config.toml
n_layer = 15
d_model = 192
n_head = 12
n_kv_head = 12
head_dim = 32
d_mlp = 768
vocab_size = 8192
activation = "tanh_gelu"
norm = "layernorm"
norm_place = "pre"
norm_eps = 1e-06
positions = "learned"
qk_norm = false
attn_scale = 0.177
bias = "all"
tie_embeddings = true
parallel_block = false
init = "normal"
init_std_qkv = 0.0236
init_std_o = 0.0
init_std_up = 0.0236
init_std_down = 0.0
optimizer = "soap_variant"
lr = 0.00638
beta1 = 0.95
beta2 = 0.99
weight_decay = 0.0
lr_head = 0.00792
warmup_steps = 200
schedule = "wsd"
decay_fraction = 0.779
decay_shape = "linear"
final_lr_fraction = 0.1
batch_tokens = [32768, 65536, 131072, 262144]
seq_len = 256
doc_mask = true
train_tokens = 278300000
steps = 3054
dataset = "wikipedia_en"
Each number is 200 + 30 x the weight over its row's rms, rounded and kept within 0 to 999. Layers, rows and columns count from 0. The size before them is the row's rms in percent of the matrix's.

# up: layer 7 MLP up, 768x192, rms 0.227, rows 11-63, columns 64-127
# down: layer 7 MLP down (transposed), 768x192, rms 0.213, rows 11-62, columns 64-127
up11,096,207,188,177,184,150,232,207,190,167,209,171,210,213,190,265,233,193,165,238,135,249,184,225,222,202,166,199,169,244,217,150,167,187,181,210,161,226,202,188,218,216,224,216,156,207,196,144,161,218,179,221,185,179,218,193,188,196,248,157,194,233,245,201,212
down11,098,188,180,218,156,204,267,168,230,203,175,234,228,178,223,209,197,227,223,171,201,217,210,218,197,214,212,260,203,207,207,126,205,265,182,153,167,178,210,223,204,191,203,154,248,268,186,175,171,214,180,214,153,210,216,175,207,172,222,180,186,251,229,204,215
up12,100,181,232,170,246,212,207,193,217,158,220,190,127,155,207,228,175,187,217,234,163,169,215,208,212,236,173,184,182,225,188,241,211,222,212,221,218,194,234,176,151,175,164,200,177,184,252,171,191,162,213,166,179,167,206,203,172,206,182,191,167,214,203,160,188
down12,100,278,217,256,270,119,185,225,171,196,229,199,229,184,162,223,257,230,202,180,224,207,168,237,191,220,171,189,180,232,255,211,168,214,197,207,185,217,204,244,165,205,215,179,193,240,208,211,156,163,231,202,171,203,146,265,208,183,277,167,185,205,198,227,212
up13,097,205,174,193,145,202,183,210,215,183,189,169,241,234,222,167,169,260,182,223,180,192,199,219,164,215,202,195,217,220,177,220,174,186,229,204,210,188,181,203,193,224,148,185,233,200,180,237,168,221,217,181,236,179,247,207,173,155,243,216,195,233,239,191,184
down13,099,240,222,219,200,202,204,174,170,246,205,203,151,184,184,213,199,176,190,196,175,181,207,242,196,218,189,157,141,184,217,186,150,176,233,170,211,208,201,190,155,182,173,145,207,168,231,171,198,191,258,160,204,196,237,177,251,173,214,179,177,270,189,199,211
up14,108,195,201,202,185,172,195,189,232,178,195,214,218,158,168,218,165,225,127,190,223,192,175,233,264,205,209,191,204,247,204,196,174,238,255,211,213,123,204,204,196,196,179,225,197,188,217,219,177,155,214,195,197,276,175,211,186,236,183,243,215,204,150,217,245
down14,100,228,182,183,210,186,185,238,171,187,199,185,217,213,205,181,155,247,222,174,159,157,176,200,192,180,221,241,160,216,184,184,195,183,202,200,179,185,172,124,255,200,228,137,199,213,196,187,225,211,193,201,192,246,246,170,232,219,240,187,216,233,215,223,188
up15,093,236,266,231,222,185,190,222,228,180,194,221,189,194,171,184,196,224,166,224,193,234,216,210,232,194,241,192,289,201,208,160,149,191,207,247,193,212,159,166,252,150,211,172,240,210,229,194,224,181,214,222,178,227,230,180,189,209,164,174,224,217,191,176,244
down15,090,197,184,180,154,237,255,205,135,218,194,189,206,269,222,217,223,212,181,211,237,196,175,211,195,202,170,196,240,263,263,183,218,205,185,188,187,223,200,261,186,168,131,153,158,169,149,199,180,255,176,251,155,183,194,248,193,189,188,205,136,180,271,180,143
up16,094,199,201,204,184,187,228,203,244,209,199,223,199,214,239,220,180,175,183,189,284,226,209,227,186,214,198,209,223,182,197,192,188,208,175,204,198,168,204,214,214,145,192,229,151,170,202,182,208,160,179,209,246,201,193,228,183,230,262,245,272,156,172,191,219
down16,090,235,201,242,225,233,152,232,221,218,178,207,190,215,226,190,213,160,175,203,183,189,223,182,160,196,217,229,184,192,206,200,155,217,222,162,164,213,181,214,175,176,213,221,234,197,202,205,153,185,159,250,164,178,173,165,193,197,238,228,184,257,179,207,136
up17,096,209,234,182,192,161,193,220,195,203,182,198,174,236,162,203,124,213,227,175,274,235,234,148,204,207,196,208,211,229,211,219,191,141,185,214,191,187,188,180,169,224,177,214,182,199,274,204,277,165,193,189,222,191,153,172,205,148,167,172,200,214,211,177,202
down17,092,222,131,165,148,168,183,207,172,175,213,234,225,233,220,220,217,140,187,172,210,159,189,98,257,126,192,210,185,199,223,198,159,221,193,163,176,207,191,211,172,262,169,162,206,212,187,220,143,226,233,177,252,237,193,204,201,206,216,231,197,198,197,227,204
up18,092,222,211,167,219,214,221,191,227,192,193,166,189,254,217,197,128,218,198,132,231,239,201,198,190,217,236,199,178,125,183,204,212,165,237,208,180,253,178,163,183,155,218,188,200,177,178,218,234,178,242,180,183,231,215,200,215,232,216,211,223,159,201,250,188
down18,100,196,190,195,229,164,242,217,184,174,225,190,214,187,159,227,202,238,214,242,201,189,214,215,252,184,199,181,163,225,209,176,184,203,208,186,139,189,186,200,202,117,220,154,181,203,192,257,200,189,184,186,153,155,190,228,183,213,243,230,221,274,222,217,226
up19,109,192,221,190,192,187,220,209,147,183,197,207,197,185,223,275,198,238,175,247,168,201,170,189,232,202,163,260,224,184,232,185,189,156,216,199,247,146,213,211,158,199,223,249,225,229,219,211,245,186,215,212,184,219,146,239,167,256,179,197,175,224,260,227,220
down19,094,201,208,237,184,195,142,192,192,140,203,171,214,202,209,195,144,192,191,182,201,244,158,176,167,230,111,231,194,177,250,214,190,222,174,186,229,198,149,164,226,172,223,211,128,259,159,195,199,210,197,160,227,223,185,230,202,130,221,210,205,138,200,189,166
up20,090,169,158,213,181,205,194,197,213,209,180,130,229,264,192,196,206,179,173,180,170,152,197,237,195,128,193,225,156,219,220,199,153,173,216,247,146,240,208,182,208,203,225,182,255,191,180,272,204,191,221,208,194,192,190,229,197,203,201,238,162,208,170,191,210
down20,095,222,172,193,233,218,188,216,211,218,180,254,153,169,165,204,202,204,251,187,205,201,225,179,199,212,217,158,189,233,204,185,201,161,268,220,190,207,151,205,230,210,192,208,209,221,186,117,214,201,155,188,195,225,255,197,183,181,166,202,227,210,158,203,195
up21,115,138,186,212,199,192,176,147,236,221,190,183,189,189,145,241,148,181,202,182,220,164,188,172,157,219,170,209,184,199,190,161,220,233,194,181,197,263,194,217,226,188,205,180,197,197,239,233,158,144,194,213,185,121,200,215,222,215,182,188,249,232,226,233,188
down21,095,202,163,219,234,167,194,221,162,211,211,267,195,225,184,176,207,221,241,234,212,218,222,270,252,219,255,192,225,192,212,223,189,176,182,201,233,202,227,285,209,160,186,203,171,204,152,216,229,231,206,190,222,206,238,185,184,164,213,219,234,256,152,215,185
up22,095,156,218,225,154,153,286,222,235,264,232,193,205,285,221,216,193,200,249,189,194,213,228,201,206,211,201,227,216,216,211,221,209,239,136,189,189,228,202,211,164,156,173,231,164,145,191,195,237,167,212,200,225,196,191,212,205,244,224,240,220,172,220,241,186
down22,093,226,213,202,170,201,235,211,157,181,153,230,159,162,188,190,217,204,237,212,240,174,156,172,236,143,168,229,202,243,159,229,153,235,255,224,168,195,194,229,217,194,242,186,224,210,174,168,215,246,164,216,182,219,184,237,261,181,201,207,200,212,153,157,233
up23,095,238,227,226,192,175,214,214,156,208,267,257,203,219,169,155,148,178,196,231,209,257,253,174,221,195,190,248,214,172,170,211,244,218,171,167,170,195,248,197,222,233,178,237,207,189,181,160,224,181,168,175,201,197,182,193,160,183,228,186,190,193,204,188,232
down23,098,238,161,210,193,232,125,93,192,216,189,200,222,198,182,178,172,243,236,228,161,214,185,159,167,271,200,213,212,231,216,224,233,179,158,184,198,175,222,186,238,241,151,142,218,180,199,254,229,184,162,186,194,219,204,150,225,202,215,216,206,182,209,206,211
up24,102,199,211,181,182,182,214,202,203,186,165,140,114,191,229,237,173,212,229,168,226,236,237,199,195,257,158,203,150,212,207,223,191,177,215,205,219,128,208,215,250,223,169,168,199,218,216,243,207,166,194,174,260,204,214,159,212,219,116,224,174,203,155,216,210
down24,107,185,234,176,196,168,181,203,256,200,289,195,209,194,222,186,198,185,141,187,246,211,216,204,197,220,201,273,248,210,250,235,204,181,227,212,220,192,190,249,217,255,215,171,209,228,193,200,196,236,179,186,184,238,176,202,183,197,217,196,214,164,217,177,194
up25,103,259,209,163,197,236,222,201,197,173,209,181,187,235,226,150,243,210,205,158,176,169,167,213,174,225,244,169,218,188,240,281,220,213,237,219,198,207,246,165,167,222,204,182,211,188,216,200,202,217,199,209,187,225,200,200,176,178,259,235,173,215,253,253,157
down25,104,191,170,243,158,179,209,233,189,175,200,206,188,167,221,193,197,209,256,228,202,227,196,211,209,170,196,194,205,225,200,204,149,168,179,187,176,116,195,190,214,225,205,159,173,222,164,171,185,163,220,174,212,204,208,163,190,230,203,193,243,225,244,204,254
up26,097,210,213,130,229,236,180,191,225,158,196,227,233,195,178,191,186,169,202,191,155,197,146,176,249,193,228,194,226,198,206,176,136,246,169,218,157,190,166,218,183,196,185,179,156,141,215,182,179,250,190,187,227,185,195,216,220,217,205,158,190,182,257,215,202
down26,105,209,235,130,201,214,162,236,213,169,167,196,248,217,192,192,199,200,182,173,142,250,220,215,196,139,205,212,210,146,215,220,199,209,196,213,234,219,172,191,212,179,197,192,199,226,200,206,177,215,167,188,233,204,190,215,224,202,245,239,192,162,202,171,160
up27,102,178,250,181,221,204,221,233,173,225,234,168,173,206,151,231,236,152,240,196,233,247,216,206,169,181,236,165,183,247,174,164,245,219,216,264,183,207,227,221,237,185,250,180,205,226,253,168,125,192,190,161,162,226,223,175,200,180,236,211,162,210,249,249,196
down27,109,204,196,266,213,250,190,233,197,234,192,180,233,182,223,207,180,225,220,164,202,204,216,237,224,177,229,107,236,212,183,221,267,235,179,192,195,211,229,201,232,206,260,189,155,186,185,174,152,186,207,130,195,187,207,208,253,168,221,148,202,224,217,241,195
up28,099,205,137,192,195,256,209,132,250,174,206,196,193,203,230,217,227,203,258,194,180,206,207,180,220,199,218,177,225,214,242,173,198,130,160,223,206,203,220,215,271,182,198,181,234,206,220,234,208,144,212,149,220,211,191,185,204,229,183,163,191,201,211,186,234
down28,091,215,225,176,232,215,205,268,188,192,221,195,236,160,205,171,218,217,194,192,159,188,202,242,205,202,177,157,240,197,193,149,227,244,156,222,220,222,198,228,176,218,245,189,192,197,189,202,194,209,229,170,174,220,205,197,198,219,181,155,244,179,213,235,181
up29,104,200,195,199,190,212,237,212,209,223,224,242,222,252,174,215,156,217,211,216,203,206,181,198,221,185,200,162,175,218,199,186,193,233,204,215,142,251,188,207,199,247,246,187,214,227,204,134,193,206,224,224,199,193,157,172,252,190,200,175,223,172,177,216,178
down29,094,212,165,215,235,238,159,206,233,221,193,211,229,176,225,236,195,175,208,222,211,239,232,140,248,176,206,206,212,220,196,233,202,228,228,201,282,171,199,163,201,140,198,199,223,227,169,205,244,151,220,179,175,151,239,197,209,207,173,168,215,243,165,147,195
up30,088,196,164,212,203,230,190,178,214,125,209,222,272,202,181,242,188,157,240,199,226,252,167,200,244,251,217,206,180,194,196,200,234,206,182,157,122,201,207,145,222,233,202,195,211,220,265,226,211,154,195,222,219,190,183,168,163,239,228,168,217,185,221,205,221
down30,098,209,140,265,199,226,216,219,166,211,194,229,226,203,203,202,179,175,198,186,185,216,235,170,179,218,235,196,208,161,208,186,151,225,212,180,129,199,199,188,245,188,196,174,244,183,171,191,211,188,156,163,208,190,246,203,205,166,222,189,193,225,246,231,173
up31,099,184,200,139,126,218,194,203,151,195,202,157,212,206,197,231,201,195,188,204,184,212,201,168,219,256,179,163,171,201,209,197,246,212,191,201,223,199,218,233,223,211,196,194,202,161,247,232,240,234,162,215,207,195,177,159,203,189,237,208,213,175,203,176,162
down31,103,241,248,188,227,198,178,182,147,216,223,255,181,222,256,130,222,153,232,222,274,231,205,219,232,161,205,147,225,214,158,186,202,212,204,203,220,227,206,200,205,198,146,261,182,181,193,186,153,166,197,156,238,238,179,185,242,176,165,174,231,186,177,252,173
up32,096,248,178,226,218,156,215,202,171,245,248,172,204,152,247,182,169,201,189,211,276,137,166,232,225,242,196,220,225,221,207,242,177,211,194,223,180,237,218,208,241,173,192,144,243,175,199,248,205,186,196,197,166,201,228,166,211,227,211,165,174,180,185,179,163
down32,111,169,216,216,221,225,126,216,180,158,258,246,197,233,167,153,201,199,165,246,237,226,208,222,218,136,187,176,200,210,229,199,250,191,174,161,209,186,191,206,204,165,159,218,192,194,144,198,201,193,216,200,228,236,199,214,253,210,176,132,226,170,188,224,215
up33,086,237,213,244,165,224,177,196,199,187,152,113,204,189,187,225,181,182,243,205,190,212,155,206,204,197,170,204,208,173,197,178,200,162,187,152,186,210,214,156,229,200,196,237,195,205,229,179,212,224,183,214,194,236,221,218,253,207,234,251,172,177,202,218,206
down33,101,218,152,224,225,201,224,240,187,279,148,160,158,259,192,212,187,202,236,181,188,198,233,211,226,207,212,159,226,193,212,235,208,225,170,207,199,212,158,265,213,183,209,189,232,225,215,197,259,218,190,148,170,237,202,229,189,186,232,223,172,176,202,195,198
up34,126,134,208,158,226,239,190,157,181,168,154,162,238,208,201,220,195,171,165,200,180,217,191,245,228,187,224,213,175,225,201,183,204,168,136,143,158,232,191,235,203,180,242,221,193,166,218,215,231,286,177,232,240,252,158,151,218,224,245,198,290,249,177,196,189
down34,104,234,169,187,162,151,166,275,202,180,155,250,149,183,242,222,231,221,170,233,182,215,186,210,132,177,237,164,205,179,194,177,154,187,239,243,214,185,184,153,176,185,167,174,189,213,177,206,179,197,219,250,193,224,211,189,248,266,209,187,198,227,236,241,216
up35,093,189,207,211,219,258,190,226,179,205,180,221,184,187,217,171,209,222,207,208,173,164,195,166,208,188,219,234,188,177,207,231,215,228,174,195,217,204,277,196,175,175,212,187,201,198,187,227,218,199,142,245,203,189,154,212,185,284,186,180,139,203,165,189,212
down35,093,239,208,181,228,195,202,226,228,196,180,206,172,170,243,225,210,206,178,215,227,181,253,179,242,216,216,174,251,213,181,201,184,153,188,177,159,194,128,195,204,202,169,222,171,181,230,176,186,173,197,211,148,239,211,217,171,132,217,219,259,173,215,211,153
up36,107,225,193,175,224,228,219,191,210,193,197,206,146,239,231,252,175,245,217,191,188,199,139,186,239,179,198,169,206,148,238,223,236,236,199,194,214,267,198,258,185,149,217,170,221,166,209,212,148,211,165,195,222,184,170,195,170,206,174,184,172,205,214,254,174
down36,106,208,165,230,160,206,246,201,162,185,202,251,235,253,178,125,199,180,174,230,176,182,194,242,170,254,213,221,232,202,188,223,196,195,236,195,204,245,219,196,178,223,216,214,224,232,187,187,207,202,166,182,162,200,164,219,174,131,236,191,192,198,250,213,198
up37,102,266,155,175,212,224,218,199,203,190,158,198,140,190,173,222,212,182,196,168,170,211,185,189,266,211,218,220,222,187,220,164,173,228,204,241,189,192,206,245,223,237,244,170,213,216,182,231,201,211,208,178,183,239,182,222,182,215,186,224,148,132,188,254,233
down37,102,175,198,196,216,192,175,184,219,179,204,172,201,161,189,178,193,151,182,244,264,240,206,222,125,205,209,180,240,161,191,214,237,192,191,140,206,215,240,177,177,170,198,244,191,200,212,179,211,264,174,199,193,178,217,249,191,188,187,191,233,241,185,144,219
up38,092,177,194,189,199,206,221,201,188,195,237,203,200,213,226,140,194,215,238,138,205,159,169,251,237,265,200,265,180,218,200,189,203,175,182,238,157,187,206,194,211,197,178,178,198,137,212,166,212,189,197,181,165,236,201,215,223,234,228,231,202,161,203,230,213
down38,092,199,214,178,260,211,257,234,199,186,152,160,248,184,198,203,283,221,172,201,208,186,209,230,199,154,240,173,159,195,186,229,267,204,216,209,240,190,185,147,147,220,167,217,165,212,214,182,181,244,236,160,157,226,221,196,160,195,183,196,231,195,210,162,227
up39,093,190,207,214,259,163,192,196,192,206,178,206,169,176,220,255,195,195,214,191,177,186,221,219,207,202,187,190,164,203,189,198,215,202,252,230,165,107,191,207,211,197,173,163,184,208,204,187,258,227,142,216,202,193,196,232,203,192,139,241,237,164,173,188,219
down39,099,203,159,245,158,249,195,205,192,202,207,191,170,246,268,168,216,218,175,187,211,183,198,246,184,219,225,241,205,236,274,219,199,227,180,208,195,230,189,168,236,219,160,199,150,219,175,172,204,161,199,169,217,191,253,202,158,183,192,243,211,217,202,217,208
up40,099,183,244,189,185,208,196,179,204,206,183,196,199,204,226,208,209,144,172,227,188,216,247,179,196,216,140,189,138,200,230,184,225,222,235,226,173,162,188,257,198,229,192,168,176,188,200,232,158,175,186,204,221,276,173,171,235,186,245,215,167,218,191,253,220
down40,106,202,171,205,196,222,171,229,216,227,176,186,166,217,253,244,200,228,199,200,167,192,204,202,244,227,222,199,163,190,185,196,155,153,170,221,269,237,145,155,181,140,164,212,193,228,166,211,204,241,195,153,161,207,164,181,240,180,208,151,202,206,203,204,178
up41,094,183,172,166,203,202,195,148,196,233,222,231,168,210,193,204,195,225,226,171,212,235,193,211,186,137,163,193,231,197,204,195,230,250,159,187,194,240,180,214,231,214,221,164,270,174,175,269,242,180,210,172,139,201,188,191,220,218,194,228,215,208,216,172,226
down41,093,240,248,244,176,183,212,227,153,277,221,150,193,183,177,193,240,126,126,184,188,205,183,193,203,188,218,240,200,146,235,177,232,147,220,195,192,234,206,221,169,205,184,180,276,174,164,227,240,190,205,261,197,247,181,220,168,207,216,165,258,223,204,200,187
up42,095,239,185,202,206,163,162,180,227,230,177,161,213,194,165,208,203,198,240,217,180,181,195,181,233,161,212,167,157,210,234,179,193,172,180,153,177,217,186,209,227,236,184,202,185,190,249,186,176,181,207,203,196,154,227,211,166,213,125,216,164,189,220,209,236
down42,102,260,179,234,183,189,181,200,177,171,201,155,194,190,169,193,233,224,255,194,195,221,153,210,224,190,167,222,197,238,218,138,194,207,186,240,217,206,206,127,206,230,215,201,163,267,188,264,186,200,225,258,195,200,189,284,143,178,142,239,214,167,216,199,194
up43,089,188,181,189,169,184,168,192,221,157,213,253,176,234,257,178,193,204,209,230,216,194,192,181,218,212,182,194,245,199,227,229,196,128,220,219,190,201,213,192,249,143,175,255,199,227,230,164,228,215,251,181,186,215,190,180,210,214,238,180,200,233,246,225,191
down43,097,145,199,212,223,178,190,148,216,235,180,180,193,220,213,206,220,214,201,194,178,216,212,194,181,206,211,188,133,214,205,215,200,161,192,193,198,230,191,212,136,229,204,200,132,201,179,205,121,157,177,186,211,189,209,193,228,196,216,222,193,192,228,145,198
up44,089,179,194,191,194,153,231,154,214,239,205,211,205,159,208,223,238,198,246,206,212,186,206,195,218,235,130,220,201,195,179,148,245,202,236,189,210,216,226,164,120,235,200,198,200,140,209,235,167,264,148,178,232,194,234,209,194,220,187,235,220,203,167,181,227
down44,082,167,179,198,205,192,254,216,220,238,156,206,176,164,195,274,171,168,188,228,156,193,202,195,239,188,212,183,249,184,195,203,231,238,226,182,201,261,182,170,255,172,203,255,116,195,156,191,205,239,206,169,239,211,251,230,236,171,256,214,190,214,246,156,198
up45,102,226,243,218,224,223,217,209,180,194,233,170,153,197,140,220,166,218,261,198,159,185,189,203,199,188,218,178,194,203,191,265,141,187,189,177,198,213,229,187,183,183,253,248,226,188,181,165,167,209,199,224,155,174,250,261,186,196,203,164,188,210,192,233,210
down45,098,203,189,162,197,194,133,184,214,249,235,221,262,192,200,225,197,194,216,206,207,240,221,207,190,224,158,218,168,176,192,182,236,215,195,186,233,262,206,188,235,211,201,189,199,247,190,215,213,219,244,198,172,184,234,143,205,156,231,211,149,223,212,207,205
up46,094,159,280,162,187,200,199,203,192,222,115,251,207,171,181,189,186,176,200,206,206,210,222,256,237,217,162,248,176,187,179,189,184,175,259,194,217,169,245,238,221,209,191,201,210,145,168,186,164,155,157,218,234,161,126,200,176,215,257,192,162,185,285,216,231
down46,093,177,231,212,236,224,176,139,181,201,178,231,175,166,153,202,243,167,242,235,189,232,173,196,198,204,226,221,225,223,170,221,201,186,212,193,227,137,274,213,173,148,195,181,150,214,204,196,191,187,217,207,153,210,208,158,176,193,246,213,206,161,199,166,197
up47,106,214,202,186,218,170,233,205,205,203,197,136,255,166,232,148,166,171,210,192,225,149,193,175,209,219,277,213,184,214,208,184,188,171,209,143,241,179,251,240,187,199,198,209,218,244,181,198,238,183,171,176,141,243,168,196,241,197,224,218,180,157,166,199,220
down47,103,183,137,175,162,219,212,234,202,268,170,239,190,176,243,196,169,203,217,154,201,176,226,209,196,150,233,262,188,186,254,167,174,143,159,209,198,194,229,201,185,175,202,192,192,253,180,220,143,232,194,214,132,217,178,231,200,198,211,197,225,201,224,229,177
up48,110,211,215,153,212,181,174,212,197,178,212,181,184,178,268,216,166,164,236,193,166,160,225,182,191,183,136,241,177,203,154,221,187,134,202,182,199,199,177,228,230,192,205,187,169,156,161,162,210,176,228,176,207,224,141,168,214,191,230,199,258,212,201,204,148
down48,095,121,201,170,182,242,199,211,243,262,210,167,214,242,234,226,234,199,150,204,182,199,203,204,214,154,233,188,226,206,225,199,197,246,181,163,204,220,210,191,212,127,198,217,224,167,193,249,208,155,173,214,245,234,205,226,207,221,212,161,220,249,215,197,235
up49,088,159,189,182,210,235,162,199,205,190,181,197,139,251,235,217,129,227,202,238,235,220,199,225,179,184,191,245,174,163,158,167,162,181,219,235,192,184,239,192,221,215,208,161,154,244,162,212,214,210,146,195,206,211,202,167,148,193,256,189,225,223,180,252,218
down49,089,183,174,146,238,210,162,222,175,146,215,223,221,197,185,218,249,159,214,234,215,234,158,214,223,160,292,183,186,239,184,247,201,171,186,199,207,144,190,166,185,221,166,166,208,214,263,175,178,149,204,200,223,177,253,261,206,186,182,233,193,190,180,203,185
up50,103,210,177,197,229,225,195,179,155,185,151,195,180,223,209,204,158,237,180,228,217,224,189,261,224,194,215,113,187,253,228,189,158,239,211,159,201,198,179,182,269,253,175,162,251,261,248,181,206,211,241,226,247,173,165,219,215,211,209,212,195,171,172,235,182
down50,097,181,222,119,155,200,202,208,205,256,147,227,136,148,228,233,220,177,222,178,188,245,161,265,163,230,178,202,161,197,177,230,198,227,191,201,203,176,186,241,163,188,216,192,149,198,230,160,178,198,242,216,220,192,182,155,191,152,164,211,198,217,197,173,253
up51,101,216,199,233,207,216,220,180,175,202,186,202,162,191,196,175,231,183,169,194,211,196,223,222,230,190,188,216,240,245,210,185,265,247,189,171,179,251,164,190,158,219,212,179,179,215,194,168,201,194,198,197,231,170,182,232,234,178,231,233,154,153,207,279,173
down51,098,204,215,133,210,232,200,203,258,221,195,214,271,114,184,241,193,193,229,233,152,162,197,188,235,176,220,262,174,222,201,212,167,162,223,204,201,209,288,193,194,204,216,227,123,195,198,233,152,227,161,243,146,213,214,184,175,190,207,191,232,189,211,212,193
up52,084,222,199,170,215,290,188,226,218,259,224,201,217,176,202,191,190,167,225,171,147,194,185,160,180,180,242,240,153,221,208,237,221,233,194,162,207,177,208,225,222,229,265,254,106,155,210,215,208,173,169,218,192,179,188,197,228,193,224,157,215,187,209,177,191
down52,089,239,204,199,149,233,190,177,202,196,184,115,207,198,227,205,188,169,180,187,284,214,219,255,286,177,171,176,242,168,199,198,225,182,230,240,203,198,197,208,241,171,212,220,165,168,211,171,222,176,175,183,161,160,205,220,190,165,232,171,207,219,245,173,149
up53,100,243,164,212,216,187,186,211,242,204,199,211,210,205,182,209,211,214,189,221,166,184,186,225,204,258,177,167,170,144,224,208,206,238,170,220,215,187,169,236,190,165,260,152,266,197,175,213,204,188,162,249,186,178,256,171,237,255,165,202,176,201,228,233,226
down53,105,180,175,156,167,191,166,248,195,195,286,246,198,204,212,207,224,205,173,132,157,194,204,197,187,212,165,145,210,201,209,258,181,179,169,218,163,227,211,173,254,196,216,199,175,251,178,170,200,179,157,191,209,178,131,215,163,228,187,247,179,229,197,205,210
up54,101,195,156,172,176,188,149,212,161,204,209,181,197,214,227,231,177,196,203,231,243,196,236,181,200,184,154,225,207,181,182,206,162,254,179,168,202,204,209,306,126,158,194,252,229,194,203,189,208,195,165,200,242,191,146,197,152,229,193,200,174,231,171,239,261
down54,099,205,157,209,218,231,183,192,207,190,160,222,217,167,236,247,207,261,214,224,201,233,212,183,196,159,186,193,222,199,172,151,171,270,190,141,235,174,231,179,187,227,205,211,129,208,169,161,204,169,262,170,184,208,238,192,225,200,193,217,215,211,213,183,206
up55,097,249,181,175,219,202,242,206,187,157,258,194,248,162,223,149,227,191,189,229,161,209,264,172,226,178,219,168,237,234,193,198,159,225,130,267,171,195,201,209,199,191,247,189,177,157,187,134,206,294,222,222,174,231,228,178,247,194,248,222,216,216,243,229,160
down55,095,243,183,241,151,196,171,245,185,163,220,201,199,195,227,218,210,228,161,232,156,209,192,224,164,235,210,209,204,174,159,258,205,206,181,213,248,245,233,214,194,137,164,226,214,231,186,244,224,186,185,229,197,164,188,183,200,197,179,154,202,173,230,172,250
up56,103,227,157,250,173,195,281,175,240,170,217,242,202,249,212,143,181,179,193,212,242,181,171,187,219,255,229,190,240,213,223,172,227,225,166,205,160,155,182,156,183,258,216,194,231,217,200,239,205,161,193,216,200,188,182,169,218,239,232,198,219,140,229,186,172
down56,109,163,245,227,236,240,202,193,211,184,193,191,205,182,205,234,232,253,221,220,207,212,182,216,189,215,194,209,263,167,260,200,202,185,200,187,224,182,220,144,176,203,160,176,211,253,258,171,167,191,186,212,165,154,217,212,228,179,212,189,166,247,165,154,226
up57,094,258,183,229,214,201,188,172,266,188,142,171,177,241,221,187,187,206,189,185,245,155,190,200,214,207,260,190,177,162,179,219,202,198,262,285,220,182,210,204,202,235,211,187,259,235,255,195,245,196,198,243,154,222,143,186,195,197,216,188,170,156,192,189,177
down57,100,195,154,202,158,245,195,206,148,169,196,186,194,221,235,158,182,154,154,160,225,220,187,224,231,216,203,210,182,211,196,246,204,172,262,216,204,170,206,144,280,168,165,200,218,209,186,182,174,209,189,289,215,189,200,232,207,192,219,177,169,159,221,213,165
up58,112,257,198,187,223,183,184,187,182,172,238,219,207,226,186,186,229,209,192,185,158,215,190,174,169,202,229,177,229,237,141,180,180,168,186,234,188,166,171,212,183,175,164,219,177,217,174,126,162,233,185,188,210,179,224,206,236,176,241,185,204,222,206,193,180
down58,100,196,233,243,190,198,200,223,182,220,207,189,182,150,219,185,205,228,245,192,217,189,206,183,231,175,236,263,186,176,265,192,215,225,156,176,200,157,230,182,227,237,222,206,190,193,222,215,214,157,219,211,174,251,169,223,152,200,203,221,157,198,180,187,179
up59,096,147,204,191,166,163,180,192,156,195,222,226,195,160,231,230,170,156,174,185,142,215,227,252,213,154,144,196,204,221,214,217,167,178,174,168,195,203,251,197,174,138,182,175,205,198,206,263,198,174,225,183,191,156,172,176,186,222,177,228,259,168,183,231,191
down59,107,222,206,209,213,219,173,166,237,197,193,174,210,223,214,152,229,170,189,210,215,208,168,169,211,191,266,193,192,162,209,261,213,195,195,235,211,174,176,203,181,221,177,274,218,213,248,221,187,161,214,236,211,200,195,189,196,220,173,196,224,189,168,190,249
up60,102,191,234,210,225,184,172,162,198,184,256,237,187,191,177,217,224,123,191,218,239,207,263,227,194,171,203,228,126,158,200,147,235,192,165,168,176,178,184,195,218,161,230,196,249,225,227,150,213,234,253,195,187,200,216,209,216,241,186,199,157,160,180,194,200
down60,096,174,207,162,211,195,178,195,185,217,206,192,209,248,206,191,256,219,214,191,161,192,194,180,181,165,185,166,240,190,251,174,195,218,195,197,210,198,181,233,186,142,150,138,202,155,159,196,167,297,197,218,247,204,204,164,180,185,188,182,231,205,197,194,197
up61,090,254,215,193,238,163,175,201,187,231,198,182,190,254,192,232,279,166,219,171,200,179,166,208,167,195,193,185,185,162,237,195,174,231,159,239,162,223,217,210,239,154,241,236,174,136,220,189,147,251,216,215,199,159,183,232,199,233,217,174,219,197,226,222,152
down61,097,157,174,239,185,186,168,199,160,187,148,206,209,212,192,168,190,221,193,197,150,183,144,292,243,192,278,179,197,176,163,217,220,194,203,145,194,178,204,179,200,217,172,154,209,230,235,229,215,201,231,253,196,190,249,214,184,201,161,155,185,236,277,198,232
up62,087,200,235,187,212,188,118,184,161,201,214,138,233,223,153,186,161,229,208,230,193,180,177,233,192,156,276,182,209,187,208,128,208,200,164,199,211,229,156,203,244,170,232,189,229,241,284,190,201,166,183,205,247,217,198,238,235,248,200,178,209,216,194,219,219
down62,094,192,167,160,184,209,227,154,202,232,130,216,180,171,275,196,162,213,206,239,203,208,172,179,219,206,168,181,169,194,189,216,186,201,259,187,257,191,229,163,219,172,198,183,163,206,188,204,236,196,193,211,204,245,182,142,212,178,182,261,232,192,235,243,190
up63,111,185,253,209,174,221,182,181,186,181,230,153,188,201,221,183,204,178,216,230,226,142,248,167,212,211,206,162,195,127,203,189,196,242,215,232,144,187,235,193,213,192,246,158,201,183,194,216,213,208,188,198,187,196,186,196,160,152,200,185,161,233,167,190,202